Part of a small language model's weights.
Size: 16 layers, 3 heads of 128 (1 for keys and values), MLP 1024 SwiGLU, vocabulary 8192, 31.5M parameters.
Each number is 128 + 32 x the weight over its row's rms, rounded and kept within 0 to 255. Layers, rows and columns count from 0. Numbers have three digits each. The size before them is the row's rms in percent of the matrix's.

# layer 2 MLP down (transposed), 1024x384, rms 0.0958, rows 674-722, columns 0-95
099:186128159106112111161059112112162140169111109078129162134145116153133128109116164157120126124110127119116112086205118084144107155089119159187091120080160178097148097138120115090138097125098070148116144130159146106156116151145114125152144133107197078151153118138114057138100076121096198140
102:092147096139174140165089171122107136152139089151146160184061093095119071155153101105137149150093090160157129167089102171127132142064123205048074186118108156076105103194155097138073119122106091140142089079165125150127141147140032065086100147133103107172134113164119101190140139132142165103
104:131155151132123144130117096122089126171153157127151119092119115169130144149167063156133092128166115107128108105088155152116149106102051105135112148097179178123169165105100133143045082136112070121091108096158114104183162083146094094120096108117178156152132106130101102136056142069151067202
103:097158147166129123058146115102128116099138121122152160057098156110155124121091087099141120140132107138122081154125129137136173141127153139182141059133113159170126150104112122096117190149111093101181073121093091146100110127205127060144190149127153065139101126108159091145166109052133107134
102:113129158163116099083181150094143122109115096109135115128137085132118079123128125088153110137138148160126184107138121161107075119158154126141124140142078144141123141146116121141171161124074130123073110195133103132077114117102153137143186133141048126135201137162136121165049092128101180151
107:124159058111166067103104146164060087158143136148146096111173121109168098147148132120122092157193119096067105057074073167132134083093193138085146102164114125162147162109128132134139198181082141090143080155122131081121155196085119184130064146107118170115130146109124127098119103090064125168
109:119116130068142180081076092060170098115082191154109122161131084063146071144099178132094150146159119139171108145165120149147080116149144159119156118123095167147116126120139110116060116151204126117107206105090099168162147040132127071160110077124152172139170177164146115118091205128098139139
096:071147177095099157115142175103135110063111111134100143168146110134164204154157148136111095095123154143110143118151118191133148135109105161145184126068059152155187161119133106103162123153121103154181151114123164190114185123082119113154097110072100138103154134112086112108133187153160115106
099:146131151049090133136097141158154128115074089163074134132135073044162125123100142137125161126123173159144097086099173152154103116178178189135096100164133119170087132156168122120129040138126130151123157114173160059139140151063113127088123110161114156115107149100219106128079107112169164088
097:131160169103092109064164042168114156101144145193097133157128126144153088121135051150112132116153118117101068085123149127156106162136100144127140164114147143174138111118127090122162129131174112121146092100124091143160108051127102093123160115174093180116127152113131158123146062116119116118
111:103124100126061177111148106108107176140078107166091144175093170181108088154116115109139094143160087121150121129088159115106120123107134090023112093114163128154119072140155168135116134096119137070187133110085106109120134127152104103165157111160180128051159160138055171130209095158100151092
103:132172129129146128099109168148146124136111157091208141140148123141068100141124115119093166141140114153166086140129167113117148164161113112104094110089148091111043106174106163158113190099150104147127160180148095126130071107093163173173161114130120142144148131100135100163167026122107131152
105:050152089169120099138169096083136120117155131127148166149151169206144110067164071197181097150154088099134105099161088127129086137173108101109124099151105130086135119102134126150118089165079125136114170098045087126112178181130140168139173109142119089135145058145137118145112083082121160142
095:128133095166177064054128116093110121103152102091135134165160196105161117147170063133093108127172126130174166171059126158085160182104132162079112069145130128069125142157137148109127133124141081133152150103066049132139095167177133126100087161154159075163163140110164153152147127151141091115
097:197147127084170153068168124144148167084115105119135175125062041160078089076147146142121223110127128130120103088081112164121144152082131104150074096173157147116070129144144095100203098128083140125120081089157156122144079124128184165067127160121088122133104165161105149140102085182174095114
092:127085148074128094060111108142170072134155132175160170139156134118096154074219119112135135159139140136139152111167170130159123102075152153126124135124081119129129129154162064102097138112162103244106073101140112070137152114119121136096128149131112121169139098126120097079102125124094162121
102:152132192153068125142142085149115169140122193138138086149197106072131113152190141162139116141185106141141151171113155080101111120119185054168120103154103156130140129061114143132122076114138109133132109112152112133203100107107155111150170122182164095158097076177153132131138102049066132069
108:163097108094113105081103061096109140079126097112097131108109182155151155154116128136141099105115138121118163080101117106058162141144133182092134146160102119138121120110182155171137083125125133147106133105104209183099112105141176131089135167130121112198136148192120171173093131160091191145
103:164171088158085143147099127121141161139134086149147168067141082065138143128155126121192121100131119093089121155147114090140116116161077141118124095132145139121069097160061116139177156159116139141126143124093133124106184138103125196124104125073110200089147161121166127134158175095139048115
100:161174124120109099164115114151131155054115144126183133113138117128099144112116159088118107135169154111166088130144095084113072085136135131121055104150137203105152138146145188094155108142168158100198058063159065108151128126114103114144137109120048160126166149136125159144083159086122152083
100:123145083180140160131161170084078114132148057148149131099120168111086138080092219178122147147148116167102119092129156094136170143133134083127152148101143121078082092096156123090170134103080139126091115148143089115128120114147174081113120102174151121074089170096087172126155122131050122197
095:111119157113123090161105143114078109098165135125144170142111076162103130117134130078125179130124165104142144135192162130120130123217089155134145074174099174158115114121105116135080127131109154124125150189137146134104131147162179167105125139100159108142146124117108151126121091103106145090
094:163146090101120155112118148152096136135132140127110121081167131087120121174146103150152105146122079106085142129140100150149078136142102121120131087131145131146141117193130133123114113120108140142086102096151154111089121157106157192128134090091163087113138103153087129040068133159161098112
102:151112088126181157177088165114078122189077173117154137094164141175114133152161136069143184123102181104135141039171197120113122066083108151138134143103126146155169122102107180132095138182152100125158191094181138173137102170138118146109208173099127089188135112100126170147126113194173133101
110:144104116161131125139091140143144079114132112134114101124095140139106132160129122116143039119118150187156155043129078147139168097176105112167104124140125106081129162177124167116195134141092079138128111133123143120129108117097045066148196120165118142133114088123159092140122120128152147142
100:145107177166176114104095162142128108076107144112134136151149124127114160198088117105117126113116146138090106099092087038071074133158149152143084175097110083109118121137137098147070113096123038179135111157149127137140116093123092139094102151123145057076149122177128120178149112128082131121
100:105105186127136177097107151059112130111165101168131173197163199184124082081133118158109104171108100103124105124102119102103080138120155127132121097194165101145160119138117080142118086129103096155108114150112120112093133143156092058150124121150117162103083102089177137152135082108202069147
105:072136107110136125110109117161081151168110124188168141084107091147113138127153097181122135132141120164163129074123132119157120123108178109136189116113129106158152162197089111144108112101107189146075093105127126154131131102110145155154136062168089098076146122116096142100151078129088150117
100:146145098105194098139167165143115051135108141102170091127118164084032135107084107130153146123114154129127129098087106047124138129168169127119161102133147159112105123146113101081124163152158082125185134077101125152119107185099107116116132124121097138169093157128102157145173093092168129173
101:128093107146161135111123089102172124091114048180083076115183161159126169132109182162116079166109080098100149174119183088100145155143129113156160217089117128079179118148193062164146117146110128170110117086067065066097105167132079174095126107108117168121088221095105152087081095129164215158
103:148100090143155158155109107036112112128118134154149068102137171112093138095135171089150137112200177112155167111140145211098102111103125105170104161191118116183157152186156132128147151174093101167086144099113121102122173149127169151107153146120125093158103101140134090122145167145144206126
098:098167123117091118090062116151161124070104141178051123152142104116155067104087090104187115126203129165108136145193124170138120141075133116097119121101103088086160144122101086147136126090183083194145103149126107146139152121075151146073134117124188146139136147108136133091098151154129135134
105:180120124124099074134096170110122116112109227196085124104107124101146155131189122164128125082116098152089142130150153135122164084111158214167156109135122120137159147154159137191157096133148126143089079125103165095131130121127087131115089105103099103101099150111139109122127096101173166151
096:178131152143114176148115135117101167176112066174125166141112098148139133097136110069096135092142146107113111090137165058118143092104149105161108124088086086123196117091124168140125107121073119067153148195144147122097093095155111151139158107062075105174124071070096118128195108112108174183
094:126128150148116072205099146159130076161111065108176146117150140102172159132098037131107125128183107079171085156125142106068117143128159114129103103153112102111128091135119172158118159111086132108062160133118089111082127086117119154173095129098116175137145141129100152216149119063138136135
113:115060126130131114101117156153111144151170101105112146141095122170086136182085213151157163161108146100118152131080139171101160136157179138198083090118191093129114129158060178123090099161119106119087158158128099148197143135140181109204166131165124134100164144159130155115107107117147095172
103:166145097111111130125071160139152169101085091154159106128115093144182103138155170105139200115151154089183118089115107145109144164124131131136135104102163109113135104147188150139229174118179206165163151113116104139201135061126131086099088087131109095158174125067093098084104138132111119084
104:143076133137078106134119119127140124155097110126082158144132102097163136135167115075131088124102172129089124092185068163170062127184138162109136116148142114111055136145122136120158161169161083095138117107073117154119156125110070127104120090083135132114149086103139117074135155116096114101
099:080144096104192129104102112184166147099112203124142105116154169197086110147119107116149086158113109111120146105000124176063128132103186082176170138146118091089129133119120172159159154098100160144094156085184143082079124123182166115135156117114123157172109213141107098113111102151122129232
101:123122183164096128100128099094107120144119084141100086168144168103120193156133057138134155145089092111152114154107081072100096143125106070071085148171150178123137098118192089119163079088146119085141122084107112144167106147081133153107091169064119094141106131132121112136126131105132112200
099:139175153179111086077106157067099142102132134114120128104109068102067098084175177165084146115108193083158074100132140184125111104136146108194134119089153120146138069174073183106166122174133102078188077098104152121142117088114109156150214104149104149150101123142144066132131130148104137145
100:173122142073098092140156119145146063172139126135119111143123124165052119104154199120127137161140100113136130146100155112122100135108203152185144153160123100140116113126116110127183174145120132120146059115099090148154117088124120132132187184144148111071106082125121124115112137119169076160
101:156109126091132138060139149161154111091164165135163192154141140070099106152073071142097118122138160159160124191133102139120098140119181138151094111118142112160209143116128149180122128128174117145131153197136113117153112127150192190097110113091162112144128154086126080080132100178119155165
105:087092077115122153140142095147121142118107076134093128149104130128107115210153138103099208118191179158149149137163115142150112113105108176158125185150125160111147110127149162155122104167091120131102166112104124144096147165130091058156158132137088094089093161080080076101125117116168110110
100:141144181143136175160084138137113118166176144132131109090118114126138099105093112167140102074119131151185158116154107150116167124129115122064138080113152085128131105132122117127100114148122135159127166094140177146132127123169142153174132106155157124140053143085119073082094110086147157088
102:175152174154100152154118154138108160153143126124170107113110106127074139115126117134116129200178178080148130118190091074124112085106184129133154154120116161166159117063112091095163081149115121181126149133124149183150151150135094089107084066141131112120144093132106143147095169131113070136
099:162141072152134119070154182097089165113096145119147110170153193100097165106089139106152131124174157128104205130171147190157086105157113108092135094157119114192171161096098221171115165135106140129118151140172151127143089190123168187180103127121087127127109161117144162097092111139138088173
099:186117162106144116156145098166125124119183183103178108103161122109111174135185165151112097122082110159129132158116127110123116109089207121158131091174125126169077146173144094053115119183149113136102120109140105064106103152124130116133113153113087161176112116148088068130117131160061099158
107:154127163125102179122170124119132157190101128170130113142130130087096096137087110151078126161090164139117110062151171084114115074110163125105152159120122093208117112134113118172171120094086123129145102189131144142064107058066105121118115121163158076121112116139109108130199152114095118151
# layer 2 MLP gate, 1024x384, rms 0.103, rows 675-722, columns 0-95
106:113147133092159123117160085048150086142145138144126179129149114050129139158156128127148127098114123142167196143083117173109091173098138125120138107147107106141158116145093107132148134115116137171157154170078148133127109183058083130128086114125142125123103131153162122132152071179155050133
110:136115056090141148120120139174136145138125104131136175106152160141126114125126120169110094145099186113189160118140126124157145146111153125119095146167167114172113166101104110081151134118186165162158156126114067169102170099160073124116125132130145169067118123057181157098120131104173174102
101:160162174101124181117093125138128114161096139158092133149165104114097158089135112202149182104146091121144163120133079160146083148092096149118111136137091108111114121084091140134125119099134096163159137125151090155174183178144185140128127157132150097130135177135126159104185134125181100099
103:090111159103104140118107118169114127116144154071073079088137124160134132128146138154136161175137098132124145196162141133168149114152171118128068103114147087212111154085076086050123107092090052131052110137129016167133162124168140169140148115111142158122116159108112124143204143126127105095
104:179135116129146178076101119144149133155130140136096148142116206051174144111127174154093131145129103106114066150183117118117135153077085068114168119172080097073095129183075116073120148113117159162100160134159181173156148101201062089179139170181134130118121093102113129191075104097103103068
104:134155107142153199109133141156167113105102135106095134109063142105130182073146126115120102128152149116132103113110133080148155147074108093126154117125094147147093138086124135103142155165165164163121101138108093078143163149162089180057175178132057077112106068115111173135087118122121136134
096:123089104097189140096083103120138103156098147148127088131122124157134110115158127135143035134127086121096108152136125118105122135165106106122083138152156186103096118120164059128158145153109080103169134160119120140137109120160160109131183150168121067139089080112108147062068131126129090096
099:117230172171113113148170144123131122157156173110160138094173123102135143124083118112113124093123095187158075107177126140136146127137160059102117111069077164152139140135138114082144103159182178136158121151075168149105142141126099147160125113111100255179081085130048169193147165142131111105
106:147107069134087181124176125137114120116085148169108094123145121109184104072162118130116121085158110134116144142116120172146141084133139179142103137137103108116078120190183106138099165123126092178167103173172102144083112174141068167178118155046194067168103073116129134172136155130160178130
123:125150117163111112104149112111118152091170111118097118146078116207079090125147100175187094121126198199138177124150135159169154168157083131098113112121160208131131171118157087116138121135171106153127159138110109144120143100122108082108151080144048130107120136124168173141140163167145154123
112:094063126143145124168055100134172150190146088162107140098073119126099163111082123204095134202108146158128173102123098137171156130088115092087158153130099126140156138129094062093168116044122122112111124220178172157146198142129106161112141120141069117188074217170134162167114132146142072127
101:174135144149113168216082149151141139117089116128142137149158096080157119129095139144068106096115191144162055091126150103076189122142145152139144116102184119183103190133149148126134155101129143107130171133178185108148097165174089093161093081165185182136095127171100128105130140148133137103
090:133157114120194135085094094162117105121131145093130090158205204138177089121159087165122138131094117100122129023192183120159144141170146077133086117056107170129119110131070079097114086092179152167130117094141137105147159192190176163148125115138136189223132161130097116134126115158159102105
099:167141123088196123136176093171141154133131118088102106200095211153160095097144142180222129069150105145061118138143164170121147167139127090102146109106151106116148131132126160150146134072112136121103135168159119097170107158130172148110113137121146117118136143155113137137132135115106153128
090:085095123092122136162110149091179118112130114161092163190152118093176160131148144117181187074149176175160165167155087131153098184135105150146114092154201121170141084152142127133124095148166088125113122191139169136126150071128147127093136188113143141122146123203168140131181175116156151085
100:171106142095197154155157065197139147109135097134119108144150087140128178088180107107173132132152108084110126069107162108115052127119127139071139164119157103135119150117099078138125171190159076192163139125116088108192124152107174126113055118072146086156127137123165136118122080143163126097
102:128161127175110129170146118121154164133090201124123143164166103118154162145143147165117095119140121153171170116115149132161146143140096133089117117149122191115131117118133133159168107194183168119192122134188130133186095181096092144093167174121146098058081103142161108097140131158165093122
102:138099141179130178074159101114138154181118150111086096141097097153107116106159101065130154099145064097127127123143120090138088157120107156131139066105137082137069122134098088052065109219155150143140190127101160137148116133090151146099141164097184141146120144139087147144176116126133101140
112:180132124165148142125092115187110117123123140143169101133128120138160153128159138116137098091100138164106157145109102175120098161147107139123115140128147183162081167123097061175151105138173106090161137081115110108120158153149118132124096154113144109140155137118108113198104158062146132140
093:118157138090029151144156169106126118130143176134130076132130147102122079118111069133163141154083210121166114100133115153156249076118189108139129104165098167177141112112098140107120090130127108124166103084180169170112153157164144105104122127139110097123074106144146099161095176129186129136
087:133092087147169091095129114113162154105102158142094155113111206173186142164206169127139156084068110137122104123107133148132153035167153155151098184145099124138125144177100075102138180151105145118152078160155092105181127130129097075155109096110080117157138087114092136114135122088115147123
090:155152108138066135081110135153131096121141125153165107141122134136176137092100117121139153148170143112093140109130066065108188117146152126135167144110095107133135171117147152172123147152177126075079049161136099154140111157180129112177167109124131093106061184153114164198059153116083126140
091:110093089084087187106119141172147077159119132211153079138120099116123127076143112115137141154155112110116153147185131152121101146131111117145116099125132064116113165105112091139138147174095209068152122161101129160144066080159130132126148206197104164103122135155081185211139162129081088181
120:070185059173109133155184125113126086124085157099130106082142102143136124149155090152157168121139100172091169128159091109069152131104082121156099089118144164104037193155096139140073170156119178065146111135176129124176119191163149093106104078126150113077132142158141127158166103119115117082
091:142168101198127132120134118157112162163109112178159131135160151061123063120049094186133170174088111134154151102094108165147173170151084156177096061136128102146163141146184095210116161206076151139104131140057172138101144079095155139071125075142159137089134089063139149066080165095107177104
095:137142125080094099130145158133130164135121126136148130132093128134128166174125109112103141127085212113142095127095073115216129091066137101086162169091098187121136097106108101091111097139096106143092158101147130137151113156085131102140161091134084101121076102108104158095125155095052123172
111:070083135160130186141138155105156152107168155183108151121161163125131114117056101068131156135098107176096125125121136144137153150104187082078117117147150128179134161144175102111114130117159070115136123156129103115107130150101128118132053141164100139128140102177092157157138158132150127157
103:115133083116138127191011197154152177148138108175108089140110133151176156098109117110124097129128139167131130182132118117134122118163125210108121072104192032161141113138160115125139136184124095127113107093215143153107156159116154131144131137119178096088143087132123139131155119078137119153
097:089136103195136128153123110099120160112120117126161089135189135179161105179099133189140130052093161105140117107145154090096148145135077167099135146075128186130168148180137157167078094118136124136089143154120124102059082104185075112144097165117145083100140164102137114152081143154126112166
103:132112137087101146054089137077126128076141138150183094108153085135153079062102114086095177077092143171107071164150170118144112089125131131107127123116081108159154140162103147211166205103112164119117132141117115091121108122095163082093137103085115142128125144184111137176111121153138120106
107:169142142144121141125091084104114166090079068150134124167176090145152125110146036122099133149161134124082132126128142143061117158136134110082174172164134107130116157147190125148195109107165108134123151129098159168078118098141142067118125128096164142083170126135106102107133157123153127144
122:071091133144094140212165120146160152090113126113147095105127142143198109190071130162064176121188117120127121141118108120070175134105119160119163114157157072126106106185160078110130130130115138076111171169122112115173107104125153125169110111117168149139161076105082154113131153156156069105
095:160054117125109197106115152153119148124125126175165123097107128163118123131157121143141127066123106116119128089173159113117111117137104123108154170081088130053158158114108131121164096088113172083098180156096144079139116103142161236112145158057107175118130145127141154146171110072145098198
093:102090085131133112128143126120114146134148159122145164095168136139112075112186188140104127091154138078128184089067134080101155140086179110107113134066144073178151147139142124139094083191074172119030118141162144111121144090163110171212101119121127114139143136117128136124150123108117174120
125:104114144196134085137152153114093134057161089161119166190063127159168116089086064153084074119169091172216066170180099092107148077080137152153128151154101155125140181162156119165155186133139167188134160162125076134125128124118147144087136130161111175141181113133119161109112080101123098131
107:121081120171164115125071140143152084117171117173139144141095127085139119193187100148162079144142130123107060164176180118098173107121098128082159184133100130158039117142136102134088116149160102157190129127141136147103170136136110150080098093158121106123107076080144123128123138104078124139
110:107067065116119131059145088099123140128151080144121102174159084113150126174171145126170115087161186088162158171154127138094147157158186157093113095071058174131142168149095108167103155115134087129123138103104118091180098151063041156088145111132129133102114131176123121148108130093173106130
096:129174104163122091118070162118089150107091061120134065158094101142137148077080139149089123135178163130146178087097163138177130139111126142172098113202079056120100101117175119113053158130143172140128116148105116144124081133122110144113183107043132146101163168129136118151178109121113143122
101:123115075136152141114129123094075162157111064140185099147115156086135146069149155124071143148090153153091092159119112146087122136114090075102147111157084197169115150094170131140141112158093136208144144158168090121119041141124101117012138084118119153122087086142136154099092143158184157126
096:132123087134105148114090158171092133142100142089138135200125113102144130176122183101092155071164140124162137142078164148100112096114127125144128122139212108127119098156105114109118086158113129071076122146148107157136100152172085102115169126096115125164113168132157125095099113201145102087
110:150122156120100189122094146134196172117143105139117125154163134104131185083166115117171145160156152139157075127133096167141113185097113094131138136109121161104093108091151160118115137144127134176097168162135177127140083110152101141106123200105126135128095121115138150162157060129119087050
097:054196143130172162089118141081084157160139145094186112095108133095125101082119181169101158081073172144112155098145114110120087143073176136184092065160114128082067112112176150145144172170093181094134132114125138120107099138092143157122156170107064157146103157138098082115152105093154127171
104:135129127127138186139082111118136167067149092142174128156132150229120105101155139146116069142063163155114167140167104094143170154174111123140130109128170109145103077119111108110136160105123127111116097224177106100147132111175081158148148094125117120071108156067104130116101130094158088118
090:131095114139109146123108099108112162112106167155088143114145114191094128100142194161122148080113057126149130142121178161161101110110087144074127133071109155104073097162131119160145126096124147139188107085078119113111101163142080118128072132116160044106117114080121099171078067155095097094
102:133148134115134109143082130151105118101094124101176116083169163066141123095138087082088154147180110146147106125144192094084171150123207176112115091118140180127115147084156071147068137122151132140151178120158180133109131073103130138156107098102134146129114100171203157116045108148130138185
100:142113059164168102082193154101126103117154124174201124130097074107134117118079103180104114160136112129085102132088130131101106135113149100137127083116082161109141178109202098095076117121168122135126074115104113153127163170184131104137144093132170101135115146115213114136101100110094089118
104:093129185136139147155082154159136180132122080070107172091167102154166107100134133162159098093154051112163119083140087136168111090110102119092100124113094166156073132109117149191142137109125184170161121086113153177121184140131143131120073107144174107167129166156191106132160149162103152165
113:105080105132127112128102139141156070121180105115116116089130123147121214175143142115154169124141117171056177135129110130167161113145111133118107127129073118095101108078097039110095143167085138156139159158130166106096133136135095155108113035111090129126122143180155088112095101143122153110
# layer 2 MLP up, 1024x384, rms 0.103, rows 675-722, columns 0-95
098:064156105113185163100145101100170180151141152122111055180156136137076107125078094069187172109101152133192155157095110178116078123055103162081067159087116090161145098120094111096141136116155168129149074124139136087119063144060175085117131091177129066107125139141160126147137134131111095123
103:105178090080161137115107157109100157126134109120151155051133119153138101107141135178134104152146152119141159087074124116155147125102136102111152163142163120172144220100106113121133139119134120094148138145141091139147122048171069119149110111081162148108087138095251142137114081109172181102
099:150123144109118135109117114153108097138125164174135171136174144110098139128126104172099187115132083096153135160127078163174088181087107112107119128145083118113132114143071131161115118062119154127151096120154136163210174122128175161093070098110148101180152134143150171166150121095154117085
108:127156165134097135111106047126132124184080108170179138165082129110097141173128074136155124112133185164131107092103134113039093164139052123108147125167166096075088111138152150130152161154205109117088073126140183116140131102128121116068145133098128116131189077117099128117090153156124160128
109:134156096183146128120114124118175080088134115120066139130144124110195142141166173169102104125069114178136113122185196132112163107156146067130143100149063076102121105165094160125117127106095158093123103185092104092095174154165094151187162104119087202154069145127141133121151126161114139093
120:147089125098118130150177070086067166126128098120161081127136089150138076179147143134142127159055092134123164132140143145104117101165164169164089174092155129107155107143072127090089137112158089115178156183130122200152110130133112120169140074116152141133199192137124063163122142164100124087
102:121131139152076118152125161139105126101132153102151158070098180117114134123103120117078149135134113151135171083127139117160112122124138140128188143099101134161185114155114126155101123130143132157083123119130128114079151140094099120121079121126151177122135162104140072147184117098086160139
096:177072119100139158097149160139156104121133095128180118143143047104062115087115154120053161165124142070150100137119118147155100162154143114160138156175101115096107127124109076115125141130094113141118146122142121078134121147106154145115108141087149057083122145107199114060095115090173111118
106:136111119129108127084151121081109154070090145153090108104161156117152124110108077154146134100168087138121129136115153158134096118066169143102143096144113116124114139110174122132112133122130107130145136174136131116103133156069080142119116132084113043135063080137139101149135095098179114119
123:133133080121121135118147133166084149115159114184157106116043120100081100180186120107158089135160132183148182122093157189078205131158189094080096137162142132153081144125111111129120161086153156123153138134103073119091141094164148184115153056129089101096089101155093161128152108097151170075
109:123128177069081102132127162152138183128118137119158117113138122223127131073122107178110170143120105126135101075132126145160183163112144107138102126126131139117146146145180124150155118098105120187134129152158145135128060142139128115096107134092121160153093112127204113124168109172133074115
104:126101094122111098089176106110151108141096178107140118141148099152092153151136059136169135121146111135090168136164112120170094132175118081079136131096142129110148069119142074115110063146076118130141136109098064097111136104122159170092158144165079099103130136103109121173128100080103136130
094:122144111162115111147117089105155086091108105083111063123158146110094094125149130175125095107164110105092177113220127090120124082154130092133114102084124111131120117152162112053116074100129101158147105184129107062165134083111080123134067111139138094126110123148123121127176171092118135074
099:145187124142137138119160107153124116076110099145110117174099088140108103064128169107145135192139131144167162153132128135132105099103097062146075177113108094108116130118167116104114135135026159131115163126148148165084109123050152079127084113126105144177076134149097138156129135111119143136
090:199164121053183094064106128110115138101110122102147171150126090090170119113187123162171125152129157079168170102196118129163109114040088109157103142165105073158103144165158086188181131103160029141078140161113153087177142138078173099080145140164124156219167131121126103089127117092122131091
102:140104081052086099100151074117111149163109125200128171110162095102124097076114117149111175172132120128085138107142102167123126150129102118121120134178102089176144085094141159110143128148181149177113159098107073134159127077111181134081085078079172115155136140134065179114138120132050094122
103:150220148106173110131125131131131080063119125112120141085122098175129124138135122192079137127109155155165106164143111107144132114175127184116140146118159192106139184168136146164094117143168140125141107149150192159149169092128180091092083127164122123131084161153165118138099149142112191107
105:150179148141133067142136137112117146124162117095147151068099084090110122179141114154114156120083109153154130080193188111072164137172110107123099155086130128108100042160108128138128119119132159125082118114089131117112215127105166145114133178166104109082078157138146054161098103097138074104
108:119114139152177146115150175113098146117168102148137099122140140168198109141117114125074133164071159077120126137103115121115094146138117118130115167120155145125102142100146159131200144131109109075201163148151111148124118102124143122111117086109164128201126190101121172159108121111178078171
097:156119089162180148113122146148122130116144102145121137086119112106148130175148198122092172135145039131123168135137162095076077096204132063141102160081154128118133142110169135147131085094152125162096147148145146091141124106113138155141162085156146148110091106145101154154150165231059158130
084:150118146112073105144066153102111151077119122118161133125151110165181161057049109157113079140124155139100155153156156150134121147116120158127092107136121145166188099116198107180195169136151145132123146170100105132123064111094168116121146139093109119104122222169145153115121139113145138113
093:111141128121132131087140141101054130115097138113084150134221079051146134143138161154153158123048134124193086137140174170132075089196107165212161075154120106187130137181121123162124183084137165140133185074122155137103111138099110097138121117128141139140151119110122193061183130194158089151
101:082128100089166186171145157159082117126086142154220146063147081166105148128171110152160124096152102119122174105155137100114125054125099109142087161165099114067091091100167180159133086180119126132144110197131145093197090116140142122119127233136149171176133112125143153174175106081152148167
116:073071172121128164142077163119142159171135159170141120171138152062101076142141134083144133101107125077160086141090105126149180047159109128119141075059145131198233104139089074076203094104151109112093098135087172085131096125093089138096116125141132087150086083113124131134126074141111114128
096:067086165095142098109097161140108103109148110167150107104086032137114165043184091131082097171183116171093122067170134117129063133131182180054129202118130149136129129127097139111148105125154110152111118116142136146114169145145153119164163196137151115105168147152190138182149082151192116155
096:143143133089066158098120156119145140132070187150130086097143128179119150085181096095098166152131157136146112123148078155185146100141159067112118168117086225142102106126119131144108103153116112152145138092086073124167086161147141173095169091055138155109113131104131169137154121172136106177
114:132104157123143090061111161107112114123115103122119072141076108132126100126195150211116090116116171074161127156155145130146140127164094182152128148091098126101166137093058132108160169148125207131127155089118101118126132109124138136131206138163147133182143145060125099080109131120073129122
100:075126100130152108154152116122189155093097152192131175169116135121121164145090137146145173101059133083171155099146143153139158093134109161112082129115130148084117093169087140110175134160141132073130125173184081133136102158100113109114091169104160093086115101105162226121175172176125110126
098:096189142154105155138170076116128108122144086142141109108144134180128137099123048145088130059090091095114116095097168143106118149138099115134110130076123105094110127088156133132088165167098174131109168121088090132088117101131119131137136113155134095172154157156081134121142155149137197133
101:127142104105136113142081158094130091136172111113152164139149155109112158167118131152182130125162110116184142112110086095095131148092133154148116101121126151154146094091119109048123070187166119077092129145100145107135117188067146163126106164154172132131124137088183156088210139152093146078
101:143118117164098140199068096147098111100136119107143151136121122137138061121130089148124118116087099132097133162140119179072089155159169142145135165124148112077212167143089099108177135160175148150105162136094133162095146083138108138085086112098141129127148130106109125099207122182157148159
114:174152159101113111093085156091129068127107141181166135164139121168109055112170095157109102115131121130101066079177205145178121147153132098133129069083105145121181136129122132166112093120107174122137037117138159162158137131129090107124094096104129047149050140139200132136119119169163147184
094:106186111107198143118124111095169184172154098090116063141157111120090123129157087136138131114120186195125084105103085122149140152115161158140122114187177147178100105137151165112171160145114101130090086099149163093206063112168122105143085114154150121139124192132127078122062179116116106120
096:095181180095117184113110121196121147117147151117165100139140155124121096123087113093115186164102114113156114118157112050102162116119152161120170100112102179174094129133160081204122130123152156106088098108140156123134087106141129097170159133100182129173170159186140158152102096121107088069
124:105061126157119124118157141139148107175132106105119189184104094193153123082170149135089073115183118103149126149165089088157157080098123190184117154169141035119134148138115136110167110173127176161124154149111097107121119139139101140179154134097134177178160205086153191166116137129145020089
104:183108103103126081105059132139110138120173096149111133097146092143132135132135164163240068098115138071110119156179134133120110144125112109129142169096210161155098158131119111150083113110129086149126138205145129133138184132089107096115048095113158133151144131085142159098143127156115154155
113:105078122118107129091162098078164098124154116148109111143177077142133131053166150193132163083109197111139140191141185163144124143166159102135123124129095120133151116184129126156167094154111122097135117135170085086155096142091111110124120137121123121091157108192144111122095133133148201129
099:120085138129045112132053188106163118149142110128180154131165082115124113152120109105076132162194139129180082113159179109097115128109150105087057112180119119109126138109135128090114113119072174078125147120120149087128130145162110115079179133112120107097121152150172101164115115117153116160
101:138171152071150068083142168134141100145113164140059156130172131137141112140110063123108201105102142116149100081113135118159179122091149091068125122139152224092141129166083130128126115141107137072162145170100159105167151141098058145108122131177146100114159167128112143100121113130223083165
091:144095122082091159081113069128103101116167139120117132194067175102144142127176141150091122071135169111172110179083171147102099116118132117120172097122115137140136092142113132110191142105102140115081065132094100111143105119090094135191164096122128114157097136156093068100079089121114138159
096:178129177052108144069132098171184108147178125143140149152110155142098111117133085102138133160156109085148070138144085164122121136038133102157129144144094098159100158176137108123130172150102143127080125116109061184137044079128102146083137188082151140109157118124117125113153096135166073100
096:200075088145133141144100093189163096093138130149109146195102098121091141196091104149172092122133112109130123149145098119121201130154120116113148141168170109128130127117079127140140116093136106146103123149106151159184121159132151121137137180161129115142157127077134113146138141127164132084
104:093129131054167114087069198130130130112105120119058149072103126142147144174148132089184167120122145133154126125170133161148099170153128167126111171109126216146162170174114174119087152190148104117093132125136100156071155136135178138117174182148105106106106143173127136094097089115157151122
090:095104156091063101116090149102174166181068097157107088121164147126154187174118151167166100070097142165120126087152108158103180152128047137084151056126123090102203160144152113092132130175149159118093148128108116150127092138109076081143113121139135121150108135071156144135133112146127201175
103:126152105177122080120087116152170164138084112122103133127136113133070138124088176164143164159120097165049106170112132112133111111152132099087122075168165120142138156156117150075128132129104144162061121172124094132078137080125170089142068107154114112136179149146117080114138122160120133106
104:073128131044141182163143125151107133113068136082125142090137123161106119174109186077178098174180095133095119108168177126164190153112094160095142163149117146184159148156077191167174123125150124089144138199116076206153090127074091185144152159155132110132117083137153074089152100158080146120
104:179095134143125176096161095173131093144152152187211100122111154167107119129115135099112134133093229084109141141136171135074126173134154171151171132126148136086188144129154097082086150216121140122102107203158117111162075088171117111168169133156110136093121136122047181144090148098143145090
113:181052171105126145143122124114113149140143156108166153101120113206091106170123173098133072161125085150147147193107115154111131068113152140144157183144114140112108106123186115088188172134117080097156126125087147097098085145189150123119142120132126153088147155150073177130195129127151159173